python train.py --num_hidden_layers=10 --hidden_size=128 --num_attention_heads=4 --num_key_value_heads=1 --head_dim=32 --intermediate_size=512 --vocab_size=540 --hidden_act="gelu" --norm="layernorm" --norm_place="pre" --norm_eps=1e-05 --positions="rope" --rope_theta=4140.0 --rope_fraction=1.0 --qk_norm=false --attn_scale=0.177 --bias="none" --tie_word_embeddings=true --parallel_block=true --init="uniform" --init_std_qkv=0.0442 --init_std_o=0.0442 --init_std_up=0.0442 --init_std_down=0.0 --optimizer="ademamix" --learning_rate=0.000549 --beta1=0.9 --weight_decay=0.43 --lr_head=0.00561 --warmup_steps=277 --schedule="wsd" --decay_fraction=0.894 --decay_shape="linear" --final_lr_fraction=0.02 --batch_tokens=16384 --max_seq_len=1024 --doc_mask=true --train_tokens=107600000 --max_steps=6568 --dataset="wikipedia_en"
Each number is 50 + 10 x the weight over the matrix's rms, rounded and kept within 0 to 99. Layers, rows and columns count from 0.

# up: layer 6 MLP up, 512x128, rms 0.073, rows 124-176, columns 0-63
# down: layer 6 MLP down (transposed), 512x128, rms 0.0571, rows 124-175, columns 0-63
up124:44 44 32 50 48 46 43 43 47 63 35 69 64 45 42 54 73 32 65 55 47 52 47 55 40 42 61 46 38 46 36 43 55 60 45 51 47 56 51 43 54 57 58 59 51 71 46 58 50 63 52 56 40 42 56 55 61 57 44 59 50 47 54 51
down124:56 29 58 56 48 61 31 46 46 53 46 38 55 47 62 47 30 52 47 57 48 38 64 47 55 56 32 43 48 47 41 49 56 54 58 51 59 50 43 51 46 61 43 65 46 44 59 58 57 59 70 65 38 42 42 45 48 54 40 58 49 41 56 63
up125:42 49 60 47 73 47 47 57 54 65 51 72 33 56 48 44 53 38 49 48 58 43 52 46 34 58 58 43 46 21 52 48 67 53 57 38 24 41 42 52 47 63 43 46 64 56 39 55 54 74 39 47 53 63 45 42 52 48 56 72 61 73 47 51
down125:45 36 41 68 42 48 55 56 64 39 44 47 39 34 34 56 59 38 43 33 83 30 39 57 61 49 53 47 43 52 65 45 47 49 61 55 68 38 43 43 43 53 53 48 43 59 54 53 46 39 48 39 31 50 50 59 55 53 61 34 40 62 68 39
up126:61 42 22 53 50 45 54 47 51 50 57 38 57 47 42 40 57 45 49 43 47 35 54 58 28 35 42 63 44 31 41 57 58 36 43 63 56 41 49 44 51 50 48 43 49 49 54 58 63 46 60 49 47 51 43 49 46 45 58 61 41 58 71 62
down126:30 68 67 46 56 42 41 47 54 51 56 38 51 44 63 42 49 42 57 65 56 39 53 46 56 51 34 49 41 54 53 42 60 56 63 57 53 68 42 61 53 58 44 34 58 44 26 54 51 48 56 47 57 43 68 52 42 54 58 31 49 50 28 55
up127:50 42 45 56 63 28 53 50 62 39 50 55 40 47 47 55 51 47 56 60 55 46 50 58 64 51 44 38 51 41 56 55 70 31 50 62 46 58 37 49 40 47 65 49 52 51 46 57 53 62 54 45 61 55 37 46 60 59 58 48 40 64 47 54
down127:68 40 43 38 50 37 49 48 62 67 55 39 59 45 45 67 30 60 44 46 36 52 58 57 60 44 51 51 54 48 44 62 46 48 43 72 35 66 52 52 42 64 45 45 57 37 64 52 44 33 46 27 53 63 50 48 43 50 55 55 63 57 60 55
up128:35 42 39 53 62 43 57 50 46 39 41 62 60 56 33 46 52 26 64 57 48 52 59 53 68 43 54 49 40 61 22 50 45 50 44 39 22 64 56 62 52 55 50 50 55 76 58 43 49 46 68 55 42 50 58 49 38 51 59 50 37 64 64 58
down128:39 34 50 50 26 61 43 53 57 59 68 44 50 52 68 50 45 50 40 77 61 49 52 49 31 59 69 42 64 54 38 45 66 42 58 57 56 29 63 40 55 57 42 53 35 26 45 69 58 51 60 48 28 40 50 46 42 53 42 49 54 44 58 47
up129:50 55 51 58 44 45 50 55 48 60 59 49 47 44 52 54 62 64 32 38 58 58 29 36 51 59 58 67 50 44 56 43 55 52 59 48 52 48 41 51 59 44 48 50 63 65 47 42 37 56 62 53 40 60 54 47 80 57 49 53 72 60 49 50
down129:43 41 51 63 53 42 55 59 42 33 51 54 62 57 51 69 53 30 61 52 32 44 43 66 52 50 54 33 52 63 65 64 46 62 60 49 60 49 47 43 48 63 66 45 60 42 56 48 41 58 30 47 60 34 48 25 27 56 59 46 32 44 46 54
up130:43 36 48 49 64 46 63 52 39 55 80 68 53 59 43 69 49 46 58 56 34 46 43 51 53 52 47 47 74 47 54 51 43 33 49 38 46 58 57 40 63 45 61 53 36 61 55 50 54 47 42 30 46 52 56 43 42 62 50 60 45 57 53 58
down130:46 28 56 46 33 56 53 36 48 58 25 49 57 43 55 49 41 35 51 55 49 38 45 52 58 49 38 53 62 66 40 37 66 53 61 57 44 48 44 78 43 46 44 54 67 65 40 63 49 50 55 46 60 54 50 42 77 51 35 41 40 57 57 44
up131:38 40 72 58 60 31 58 48 54 48 36 65 38 64 24 59 56 52 60 60 22 23 47 46 34 57 42 62 32 48 37 54 55 44 52 57 54 61 47 48 59 57 47 64 53 64 52 39 29 40 52 45 54 56 29 44 56 58 58 69 49 54 50 46
down131:55 30 39 50 26 38 63 50 26 61 34 67 39 62 41 45 56 43 38 30 54 44 65 54 44 61 59 47 69 60 70 56 53 48 59 54 45 47 46 47 51 67 69 51 40 51 37 51 47 53 60 35 45 49 58 62 58 49 60 53 48 51 49 51
up132:44 42 43 72 60 59 47 50 61 48 47 54 55 45 27 57 33 54 46 50 17 49 43 51 48 73 34 48 33 43 60 60 47 35 53 23 49 41 38 63 51 49 57 51 41 69 67 54 33 52 51 56 49 62 48 44 39 44 64 53 64 56 50 44
down132:32 70 44 34 32 37 46 37 49 64 54 45 50 48 40 56 59 46 44 53 68 57 54 59 43 36 52 35 42 63 49 53 44 70 42 61 51 44 51 67 68 44 62 46 65 57 59 53 54 55 46 42 48 55 51 39 61 30 37 48 51 22 39 66
up133:57 53 53 67 62 37 53 65 45 44 43 41 54 63 43 64 58 55 48 51 36 43 45 31 60 74 62 60 49 62 64 56 36 52 43 51 56 42 33 47 44 44 57 49 53 74 51 53 60 56 50 50 58 35 42 43 50 50 39 50 64 57 37 37
down133:51 40 55 42 62 45 65 45 50 54 63 53 46 44 33 58 42 57 51 66 62 56 46 47 42 08 51 70 45 36 45 33 63 66 55 57 52 48 59 44 59 63 44 40 22 62 52 33 67 51 47 40 32 63 52 58 52 54 58 38 36 68 26 32
up134:55 50 64 59 44 50 48 29 43 51 60 57 60 53 42 59 56 66 48 56 37 50 52 52 52 65 45 46 35 53 44 60 47 57 54 58 54 52 50 47 45 39 50 55 56 53 49 32 48 62 72 33 58 55 59 40 52 46 42 46 59 46 50 41
down134:19 36 46 59 53 52 52 59 48 56 46 44 63 57 53 49 43 47 49 42 55 54 58 60 49 33 53 59 48 42 42 25 46 49 67 56 59 55 37 58 63 52 40 46 36 44 55 62 52 45 42 64 52 63 52 48 34 46 35 57 35 64 48 63
up135:47 38 48 62 51 38 59 51 45 53 48 56 52 46 54 36 60 44 38 52 31 43 54 57 45 68 42 35 38 47 38 55 74 49 44 48 39 49 47 28 55 56 51 53 52 63 42 61 34 57 52 54 54 34 39 75 53 58 66 45 57 48 51 58
down135:36 46 56 44 31 47 69 63 45 59 54 53 39 44 45 57 49 54 49 50 55 43 54 56 57 41 46 51 34 61 45 57 60 60 61 35 57 56 55 62 31 43 60 53 41 48 40 63 52 55 41 56 68 19 43 54 36 59 67 41 49 49 59 55
up136:36 48 64 47 51 36 54 47 50 51 62 34 53 67 54 50 46 62 51 48 58 45 52 36 47 35 33 49 43 53 60 46 52 63 64 42 59 34 51 73 50 50 40 58 44 60 47 47 71 47 57 42 50 63 46 45 51 62 48 60 32 57 60 51
down136:49 41 51 62 50 53 53 45 44 33 56 56 60 58 52 41 32 63 37 35 50 56 50 64 38 53 42 31 42 60 47 54 56 53 41 60 46 48 48 61 49 49 59 33 60 60 70 50 53 48 44 32 52 60 60 62 48 43 54 59 59 50 56 55
up137:50 48 48 76 59 51 51 53 51 71 48 52 55 59 47 54 54 59 34 35 68 45 46 66 63 51 36 44 36 51 54 47 63 55 49 51 43 46 35 61 50 43 46 49 50 57 59 33 50 57 58 44 63 44 38 57 42 48 47 38 43 45 65 33
down137:54 31 49 45 44 42 51 47 47 73 53 56 53 34 44 71 40 40 52 33 44 52 71 66 58 25 61 48 68 41 51 44 59 39 62 40 51 57 49 46 55 41 49 51 42 67 40 54 43 30 61 38 43 58 53 51 48 50 63 65 45 43 64 58
up138:48 43 47 75 57 52 50 59 39 41 53 51 35 50 49 47 56 54 41 47 41 64 53 67 53 43 36 47 47 28 36 52 59 69 42 43 63 42 37 67 48 39 48 64 51 40 55 62 39 55 71 49 57 54 54 61 58 58 50 48 48 71 41 52
down138:65 42 46 37 57 46 58 33 50 60 50 47 54 55 40 46 66 63 58 61 56 44 35 35 56 40 59 44 61 58 64 39 45 37 69 63 48 54 51 43 53 36 64 53 69 39 50 34 37 49 53 50 45 53 64 49 46 61 43 52 36 30 54 55
up139:57 37 40 65 50 53 64 47 55 54 57 37 47 66 47 55 52 68 41 42 40 40 34 51 57 78 45 42 65 62 50 52 35 41 45 37 39 56 42 54 45 62 62 51 43 53 56 55 52 55 57 65 54 45 46 65 52 53 56 51 50 56 53 63
down139:58 28 45 63 45 50 46 75 45 54 53 40 44 57 34 45 55 66 55 38 48 42 52 52 42 29 52 40 57 55 27 49 62 47 41 51 54 58 66 61 64 47 76 52 67 50 40 67 43 65 54 46 36 53 31 53 52 50 62 57 55 54 69 52
up140:52 56 51 47 58 45 65 57 48 65 69 64 50 49 57 50 56 59 40 57 45 46 47 34 45 58 60 43 64 48 53 32 45 30 62 31 40 64 45 40 51 49 92 32 40 51 44 62 39 46 33 59 51 70 45 58 54 58 29 44 61 42 51 55
down140:41 43 40 41 42 39 42 48 48 51 45 48 61 39 36 46 38 46 41 46 47 54 56 56 69 30 50 57 63 35 64 42 46 57 45 57 68 56 57 68 69 53 29 50 62 50 58 38 54 64 42 45 40 58 60 56 47 56 58 43 48 68 42 45
up141:49 48 69 55 61 32 67 55 63 59 45 57 63 61 61 55 55 35 32 50 33 60 59 57 40 51 63 38 47 56 59 49 59 63 47 49 36 58 41 47 71 49 49 44 52 57 63 62 50 62 62 50 35 37 41 51 61 46 49 52 47 48 53 38
down141:52 42 29 65 43 53 63 54 37 35 60 43 35 58 59 46 45 47 50 53 50 48 60 53 49 53 60 65 49 50 55 50 47 50 53 52 46 55 47 38 38 61 56 67 57 37 53 56 52 59 47 27 39 48 57 57 48 46 39 56 38 54 11 34
up142:63 52 38 55 51 40 40 38 53 55 64 38 45 56 66 53 59 44 30 42 53 46 52 45 66 57 57 37 49 49 68 56 57 32 41 43 45 49 41 48 34 43 56 47 46 49 73 60 60 67 57 59 43 53 26 50 59 53 32 44 39 48 65 45
down142:42 27 42 48 50 48 53 64 55 72 55 51 60 39 46 61 38 43 49 50 66 52 44 44 29 25 63 44 36 42 39 48 31 48 44 48 41 42 41 49 48 43 47 52 48 38 43 63 35 35 44 31 59 55 65 74 56 55 73 35 62 70 39 62
up143:58 40 39 49 50 36 45 35 70 46 54 70 59 47 46 50 50 62 37 14 60 47 42 43 70 62 41 51 54 57 34 52 56 45 40 52 30 49 37 33 51 50 43 56 54 53 53 64 50 57 47 62 47 63 41 67 52 63 51 39 37 46 55 59
down143:52 39 53 48 50 68 49 48 37 71 59 53 46 45 45 44 44 55 49 57 57 46 58 55 32 44 50 45 59 51 70 42 43 30 67 49 56 52 46 56 58 57 54 67 35 47 56 43 52 44 54 45 51 48 45 64 49 36 50 55 57 64 44 42
up144:41 30 38 41 56 38 59 44 51 72 60 53 47 57 38 57 59 49 57 53 54 40 57 48 50 34 61 29 44 44 56 57 55 51 31 40 47 44 53 45 43 60 48 45 52 48 67 46 68 56 49 64 54 59 37 34 61 56 49 57 45 68 43 56
down144:54 58 61 50 50 47 57 56 47 37 62 52 53 46 44 49 48 51 48 60 41 57 65 40 68 49 32 65 65 48 56 48 37 46 58 36 55 56 57 49 45 44 54 48 42 49 53 40 37 63 47 41 58 42 45 53 47 44 54 37 60 49 38 49
up145:32 61 51 51 49 44 41 41 53 57 58 68 75 37 44 46 51 49 52 53 66 50 44 40 76 38 50 48 39 45 47 39 37 53 60 47 38 45 34 45 38 49 45 41 50 56 57 55 52 76 60 56 52 61 40 45 54 43 66 48 66 56 43 48
down145:61 52 30 56 42 45 37 66 49 44 47 56 40 46 56 66 36 57 50 51 53 59 53 60 43 55 52 43 71 55 55 62 49 40 45 45 45 49 53 52 55 41 45 68 57 48 38 41 61 56 41 50 55 34 48 45 60 61 41 42 54 63 55 51
up146:33 47 41 51 56 38 51 42 61 40 50 40 48 52 57 49 39 66 54 37 46 40 49 57 52 73 59 42 37 32 57 78 50 40 50 45 48 46 45 57 35 56 46 43 69 61 51 63 46 64 41 58 51 46 48 61 50 59 46 59 70 44 48 64
down146:54 50 46 49 54 50 46 61 48 48 44 55 55 44 47 55 40 53 40 40 55 52 54 52 35 46 51 53 63 60 60 30 58 37 55 62 64 51 60 49 48 43 56 50 44 62 79 38 45 48 41 39 37 59 55 53 41 41 39 47 44 42 55 37
up147:39 58 52 46 63 60 56 45 27 28 63 46 44 55 43 36 56 48 40 63 57 52 56 50 39 44 46 53 57 44 59 52 51 44 42 39 49 39 46 35 57 57 58 47 50 44 54 57 68 59 59 59 50 48 61 51 54 53 51 64 48 43 51 47
down147:50 54 55 31 38 57 34 49 45 51 37 55 60 50 48 38 59 48 81 57 59 57 46 67 32 59 39 63 44 46 47 58 46 43 61 53 70 67 37 59 56 50 59 52 59 41 52 32 46 38 54 49 43 44 48 60 43 41 55 48 51 53 58 58
up148:44 54 42 48 56 31 55 63 45 48 53 53 54 58 50 40 35 34 47 44 42 60 31 51 50 57 41 42 61 51 47 46 58 39 46 49 54 51 48 67 47 42 46 65 53 63 52 64 40 59 49 57 55 50 59 56 45 49 44 63 66 51 32 55
down148:56 38 54 43 43 44 56 35 47 49 49 61 28 52 37 46 46 71 43 62 51 35 62 52 57 56 49 42 52 36 69 56 52 64 45 51 50 59 51 37 40 54 46 49 65 37 70 55 59 47 42 48 43 43 48 42 46 61 59 43 52 54 50 56
up149:45 53 41 34 65 42 51 48 39 47 59 74 62 63 48 48 38 66 25 40 51 55 48 36 51 63 42 42 49 52 67 51 42 44 59 65 30 46 43 42 57 66 62 64 51 63 56 57 56 51 54 52 62 42 49 48 54 46 57 59 44 57 44 46
down149:39 17 38 73 58 49 60 43 47 39 63 44 44 35 47 68 61 36 77 55 53 47 30 45 39 49 44 59 71 24 39 52 63 42 46 51 47 49 54 68 55 35 51 41 65 50 46 53 54 47 32 40 46 55 54 43 53 68 49 47 66 37 56 46
up150:52 43 59 58 42 61 55 48 67 46 52 70 48 73 59 45 43 55 48 54 47 37 53 73 49 51 26 54 63 33 30 47 65 67 59 52 34 43 40 53 65 63 49 52 58 42 64 49 67 50 45 53 47 65 44 50 52 44 44 47 66 41 63 27
down150:35 42 38 37 35 45 49 58 70 35 67 44 47 36 33 37 52 50 47 50 52 78 49 27 48 25 61 55 54 45 60 31 34 47 42 48 41 50 45 73 42 57 62 54 56 47 47 38 43 56 49 55 42 47 61 48 50 62 55 45 49 51 64 48
up151:48 51 60 54 56 47 46 41 59 62 47 45 46 50 50 63 60 52 57 51 29 40 52 39 57 41 38 52 53 47 32 56 45 34 46 58 34 43 46 61 64 45 62 58 53 50 57 56 28 47 56 57 40 58 43 43 59 66 40 53 57 57 59 55
down151:62 51 50 59 63 36 43 46 54 49 40 56 67 69 47 57 41 51 64 54 61 40 50 46 38 39 46 51 45 53 68 57 47 34 34 36 55 60 59 60 40 39 45 38 33 55 31 41 49 58 40 62 27 50 48 54 50 62 51 45 60 59 51 59
up152:46 53 60 53 61 36 34 54 38 36 44 52 62 54 50 46 55 22 45 60 56 48 52 62 66 61 54 38 66 45 54 38 52 40 64 52 29 42 51 35 50 40 60 55 32 59 56 50 51 50 57 42 63 51 55 79 51 53 48 66 45 57 35 62
down152:60 47 57 37 32 47 54 50 49 50 63 48 49 46 55 42 55 59 51 50 45 67 43 46 47 61 59 61 50 49 45 32 52 59 59 52 67 32 43 55 60 54 62 63 75 37 49 70 57 38 46 41 32 39 55 26 56 52 58 46 58 47 53 51
up153:50 49 37 54 59 55 44 31 64 53 54 64 50 38 53 45 56 32 41 39 27 31 52 60 54 50 45 39 59 48 59 58 58 40 44 61 51 53 51 54 53 57 50 76 74 62 54 59 43 42 59 68 50 49 42 61 63 48 68 54 35 44 68 64
down153:55 77 48 57 49 44 35 57 43 39 43 47 60 46 52 70 64 54 38 49 57 61 37 43 49 71 55 43 38 44 42 50 43 64 58 50 47 48 45 64 49 43 47 39 44 43 50 48 42 44 42 54 58 53 51 50 37 38 51 63 47 45 27 50
up154:33 40 49 61 53 34 61 41 42 44 40 37 58 57 56 43 59 60 65 52 36 31 47 69 56 60 48 50 49 39 46 52 47 54 50 61 42 44 40 58 56 50 61 44 62 55 63 55 48 54 35 71 55 49 34 36 59 42 39 61 63 45 55 61
down154:52 42 56 44 38 44 66 54 26 48 32 52 44 55 48 36 47 46 25 48 61 48 49 43 59 42 62 55 47 52 59 55 46 55 60 44 79 40 68 19 75 57 40 52 53 45 57 54 53 50 44 49 63 55 45 43 58 58 45 40 47 55 50 67
up155:39 46 55 61 44 31 44 65 31 66 65 69 45 56 61 55 61 63 30 40 26 33 48 55 43 65 51 47 61 49 40 50 44 68 42 56 43 53 41 60 56 53 48 45 54 56 50 42 59 51 43 45 55 76 40 48 43 61 44 59 56 65 41 64
down155:58 68 51 62 50 37 56 41 60 31 53 47 19 53 38 47 34 73 67 37 61 48 56 45 46 40 56 61 71 61 58 53 66 38 54 54 41 46 54 50 54 27 53 53 42 65 47 54 51 34 32 41 55 50 56 44 39 55 47 53 57 45 58 60
up156:35 60 46 48 66 42 59 55 40 54 58 54 39 53 31 62 46 36 51 27 49 70 42 57 44 38 47 59 60 39 55 62 56 44 41 69 42 46 64 48 66 47 49 45 32 63 57 56 58 45 56 53 44 47 41 58 42 73 47 34 29 53 61 46
down156:56 16 41 46 38 68 50 44 52 36 69 64 44 60 30 37 47 47 61 61 65 49 51 63 44 41 40 49 49 30 35 56 48 47 53 47 61 44 50 52 40 57 56 47 71 43 64 50 39 24 58 47 54 49 49 57 46 66 51 37 46 35 51 46
up157:53 53 67 54 61 51 50 56 44 41 56 59 43 59 51 48 39 66 36 58 43 47 54 38 28 39 53 63 54 55 75 64 44 48 53 45 47 46 44 39 48 42 44 64 40 57 63 51 62 52 38 43 58 71 49 69 56 38 42 59 57 57 49 46
down157:20 33 43 43 47 46 62 59 63 60 66 55 50 35 40 63 46 47 51 41 70 48 57 51 63 47 48 58 60 75 55 26 58 38 31 46 45 52 51 45 53 63 53 54 46 53 54 71 45 59 53 44 69 47 46 56 55 51 61 50 54 38 61 38
up158:37 33 53 61 48 55 51 55 33 56 51 54 61 55 50 36 56 37 43 58 53 39 33 44 67 46 62 48 36 45 62 42 45 59 52 48 35 63 49 38 47 41 58 59 54 55 50 40 55 50 58 44 36 68 41 63 59 55 39 68 31 58 45 48
down158:65 46 49 57 46 35 54 50 52 45 37 30 46 39 38 70 48 59 46 49 40 50 54 40 61 69 68 48 56 55 42 65 50 51 40 63 42 56 31 56 41 50 60 50 46 44 49 59 57 56 51 56 59 50 37 39 43 49 46 48 50 51 51 49
up159:43 36 58 64 64 46 56 18 46 49 50 32 65 60 47 50 52 54 44 43 44 54 46 81 59 52 48 52 69 42 43 57 54 61 54 54 56 39 35 48 37 41 50 45 69 58 65 39 55 42 44 49 57 56 43 44 43 57 32 66 57 60 51 60
down159:45 56 44 49 39 51 65 53 39 62 60 36 39 44 58 44 39 47 50 43 62 35 43 55 54 64 43 58 64 51 44 33 49 47 62 40 62 48 48 55 61 49 71 60 51 42 66 41 37 48 51 64 58 57 43 46 45 51 43 42 46 68 40 55
up160:59 48 64 58 49 41 50 55 55 52 56 44 58 40 52 51 61 57 35 45 43 46 33 37 35 53 57 51 49 31 62 56 34 52 37 59 56 35 39 43 56 38 41 59 78 49 65 44 64 54 39 54 50 61 37 69 78 54 63 41 58 59 56 52
down160:54 62 50 49 50 51 39 58 35 34 60 40 53 61 55 43 37 45 39 65 56 40 64 55 60 52 66 37 76 54 59 63 53 59 50 59 35 50 45 43 57 43 49 49 37 41 61 54 49 44 46 62 52 63 53 36 34 53 27 52 31 51 61 56
up161:61 51 51 54 54 57 53 52 38 48 55 49 74 52 52 47 52 48 57 51 58 49 38 68 43 63 54 49 53 40 35 59 42 40 52 33 48 44 37 48 48 54 56 43 32 47 58 52 62 54 46 54 52 59 53 72 46 44 53 62 39 47 56 35
down161:57 47 34 63 50 53 41 64 57 51 65 55 48 60 62 70 59 52 47 44 49 50 55 56 42 59 57 41 52 47 62 46 53 60 52 54 44 51 48 38 56 64 46 55 48 39 38 28 47 39 41 47 49 55 50 38 43 55 62 65 50 51 51 57
up162:45 56 51 57 52 30 70 59 34 40 52 48 49 54 21 48 67 38 47 51 55 44 43 43 66 62 40 51 36 49 42 36 59 53 52 65 45 56 55 40 49 49 53 65 48 63 58 46 58 64 61 56 52 56 54 58 57 52 55 65 37 48 48 42
down162:52 59 50 55 52 49 42 44 63 54 40 60 58 49 56 37 55 50 53 66 43 49 40 40 64 46 41 75 33 42 52 56 47 52 55 54 49 50 41 45 40 58 46 70 47 55 55 41 51 62 71 37 40 66 58 49 30 53 47 53 51 41 22 51
up163:36 38 43 38 61 51 39 59 53 44 84 35 39 48 54 43 36 53 42 56 62 61 36 49 57 43 56 37 36 37 56 48 62 38 44 49 51 41 55 28 56 47 69 53 49 56 56 60 52 63 52 56 30 76 55 58 49 54 66 45 41 55 53 49
down163:65 58 42 55 54 43 72 57 69 40 29 61 30 65 41 61 41 39 50 50 56 30 46 49 45 42 47 44 70 44 51 47 49 40 74 53 58 37 45 53 45 41 52 49 62 47 66 53 59 43 36 43 42 43 58 49 46 38 61 41 57 46 64 35
up164:58 48 50 61 43 31 44 47 41 62 46 68 49 51 39 35 49 50 49 51 51 57 57 56 64 53 28 57 45 33 54 58 61 46 51 63 49 46 46 33 50 60 53 55 39 51 58 57 69 71 45 38 51 46 47 61 54 28 69 54 57 55 41 45
down164:40 53 42 44 45 55 46 51 56 46 58 46 50 49 55 54 56 48 47 64 58 47 54 40 47 50 55 58 48 68 31 37 53 45 45 32 60 52 66 59 57 44 63 46 71 68 39 44 53 50 55 48 26 50 48 43 47 49 46 25 56 58 52 44
up165:60 46 51 51 55 53 41 57 38 57 43 37 51 44 30 40 54 63 38 51 39 42 36 59 39 47 63 50 46 52 42 73 46 56 62 52 56 53 50 56 47 69 66 54 62 41 45 63 55 53 48 31 44 65 49 62 55 44 43 64 53 60 45 59
down165:54 38 56 43 33 53 50 61 39 48 50 70 31 54 72 55 37 42 66 45 62 45 46 26 55 45 59 44 61 64 51 44 54 66 53 38 48 45 63 53 54 33 37 47 58 58 63 31 52 42 40 53 53 29 45 49 57 55 40 52 56 56 81 49
up166:33 38 44 53 50 31 43 55 41 50 54 56 41 68 33 49 48 57 35 73 34 37 56 56 51 60 47 37 43 62 64 49 68 47 57 45 41 51 38 34 44 63 47 62 40 74 49 39 39 50 45 67 44 63 51 41 49 52 58 51 32 48 39 51
down166:46 51 57 64 40 47 49 54 38 47 53 44 70 39 65 58 69 52 62 41 51 53 57 67 36 52 53 56 52 41 49 47 44 50 57 35 62 48 60 67 50 44 49 30 41 48 63 43 52 52 44 60 40 36 52 48 41 31 46 37 64 66 52 49
up167:59 31 35 48 67 53 41 65 33 55 42 53 43 65 44 60 53 45 39 53 47 54 41 54 64 53 59 44 48 55 45 59 68 52 48 62 47 33 63 40 50 38 50 56 44 67 54 58 36 51 49 52 40 53 45 65 44 43 58 49 35 53 66 29
down167:65 35 55 52 43 55 65 36 46 47 58 60 54 41 58 63 44 62 49 44 61 37 70 58 64 44 58 54 40 39 61 68 39 35 34 22 55 46 59 58 18 38 26 38 43 56 53 51 49 58 53 66 51 53 56 35 57 54 47 49 37 60 43 60
up168:51 49 58 48 42 52 73 47 61 53 56 63 78 54 28 63 40 58 67 57 40 32 31 34 56 52 60 45 44 55 56 62 54 44 40 45 45 50 32 70 46 48 67 56 59 50 42 62 53 44 34 50 60 52 40 62 61 70 68 55 55 56 44 49
down168:36 57 39 34 43 52 56 37 59 58 56 37 45 46 43 50 59 46 42 43 44 52 78 52 39 44 43 57 58 40 46 60 39 43 46 61 40 49 59 62 53 57 53 45 41 54 57 43 49 61 52 51 41 60 43 33 52 45 56 55 61 58 47 48
up169:53 41 52 51 62 45 44 42 49 48 49 57 72 57 58 45 50 49 55 30 61 37 51 48 27 42 44 43 43 32 44 47 57 46 38 35 30 58 44 75 59 59 46 38 71 47 57 62 51 56 39 42 52 52 43 57 64 51 51 41 54 51 65 49
down169:55 48 46 50 16 63 59 41 47 48 43 58 47 50 46 55 58 52 27 50 37 47 57 41 70 48 54 33 47 52 54 56 54 39 49 66 52 36 50 35 49 45 50 45 43 52 48 60 50 66 53 52 62 70 57 50 50 32 37 52 52 41 54 53
up170:25 48 52 50 56 62 48 47 31 58 36 56 60 79 46 61 63 37 63 28 39 37 47 58 49 36 42 57 53 34 58 46 59 64 55 61 37 66 55 77 45 47 69 46 58 61 54 63 53 52 36 48 37 58 60 52 65 50 55 43 68 44 63 50
down170:50 49 38 57 64 59 41 35 55 50 42 29 58 56 65 56 52 56 53 52 45 66 47 47 29 60 23 53 37 51 54 55 54 49 53 66 30 40 33 83 46 61 60 42 61 27 52 54 55 54 61 62 41 52 43 63 43 40 50 32 64 52 32 45
up171:51 41 48 46 61 39 49 41 42 39 41 51 40 46 36 60 61 60 54 53 38 64 48 62 53 64 52 45 65 46 41 52 50 50 49 49 36 39 39 61 58 40 51 50 63 57 49 66 52 61 54 54 54 52 40 66 70 48 45 51 34 65 51 41
down171:45 48 70 60 50 44 54 48 49 55 53 33 50 67 63 45 43 61 56 72 54 37 51 50 47 38 43 57 30 57 54 53 44 57 36 61 55 71 41 47 45 73 31 37 33 45 51 48 52 48 36 52 56 53 43 61 48 51 51 61 55 49 42 60
up172:45 40 34 65 62 50 39 43 35 64 57 75 50 73 55 40 55 22 65 32 36 45 56 47 46 69 43 53 66 62 62 50 57 56 64 68 32 61 48 76 50 50 50 42 53 60 54 73 55 48 38 55 50 55 46 40 58 73 54 54 58 57 49 56
down172:60 17 30 75 48 68 58 49 53 46 38 62 57 57 62 53 63 52 54 47 45 53 74 52 51 53 47 54 46 69 58 66 46 57 60 54 28 62 35 69 42 50 47 60 57 57 48 44 44 42 59 36 48 33 59 42 44 46 42 37 40 64 38 65
up173:49 47 36 64 51 53 59 42 50 50 60 72 52 55 43 60 70 50 46 50 32 52 50 49 55 57 49 55 45 65 59 54 46 41 69 44 48 40 43 38 59 65 56 53 59 70 57 48 31 51 54 53 50 57 34 45 46 43 49 57 43 45 45 38
down173:54 48 54 48 62 49 30 45 43 55 52 44 53 47 48 52 40 50 52 42 69 59 63 65 42 56 55 52 48 58 55 35 54 59 56 52 54 46 40 57 42 43 44 35 55 35 62 66 56 43 40 50 42 61 70 54 53 47 54 55 70 63 46 51
up174:45 58 45 61 56 46 63 27 45 36 72 54 56 62 45 63 41 42 55 47 52 39 62 39 58 51 50 51 57 39 75 46 43 41 48 58 29 42 41 55 51 61 53 60 58 49 58 41 61 56 36 59 48 53 49 47 59 77 38 34 53 57 52 35
down174:55 45 52 35 44 73 50 53 64 47 44 38 52 39 65 32 57 60 51 43 66 44 53 59 40 40 50 56 37 53 41 56 66 56 27 61 48 56 52 52 40 66 40 65 46 59 49 43 39 53 46 39 44 61 42 41 50 43 62 57 57 38 54 27
up175:50 37 47 48 57 38 42 34 44 48 58 53 44 58 47 59 57 43 59 49 54 34 55 52 60 54 43 44 55 35 53 63 46 69 45 43 45 41 51 58 45 57 64 45 57 66 51 55 53 34 52 39 54 51 38 53 46 51 66 61 48 63 47 58
down175:68 38 56 52 53 58 50 56 56 40 47 53 54 53 62 35 38 59 47 53 49 58 59 41 36 62 56 51 46 47 44 49 51 59 48 53 48 54 40 50 47 45 33 42 46 46 46 41 51 48 53 70 61 49 59 36 45 61 28 58 50 39 46 37
up176:25 42 53 52 61 56 40 51 23 49 65 49 52 52 56 56 65 73 52 49 31 39 61 60 53 49 48 57 57 45 56 53 68 39 34 43 37 65 53 71 37 52 63 43 47 47 60 61 42 57 58 59 58 44 37 67 52 51 38 36 72 52 50 57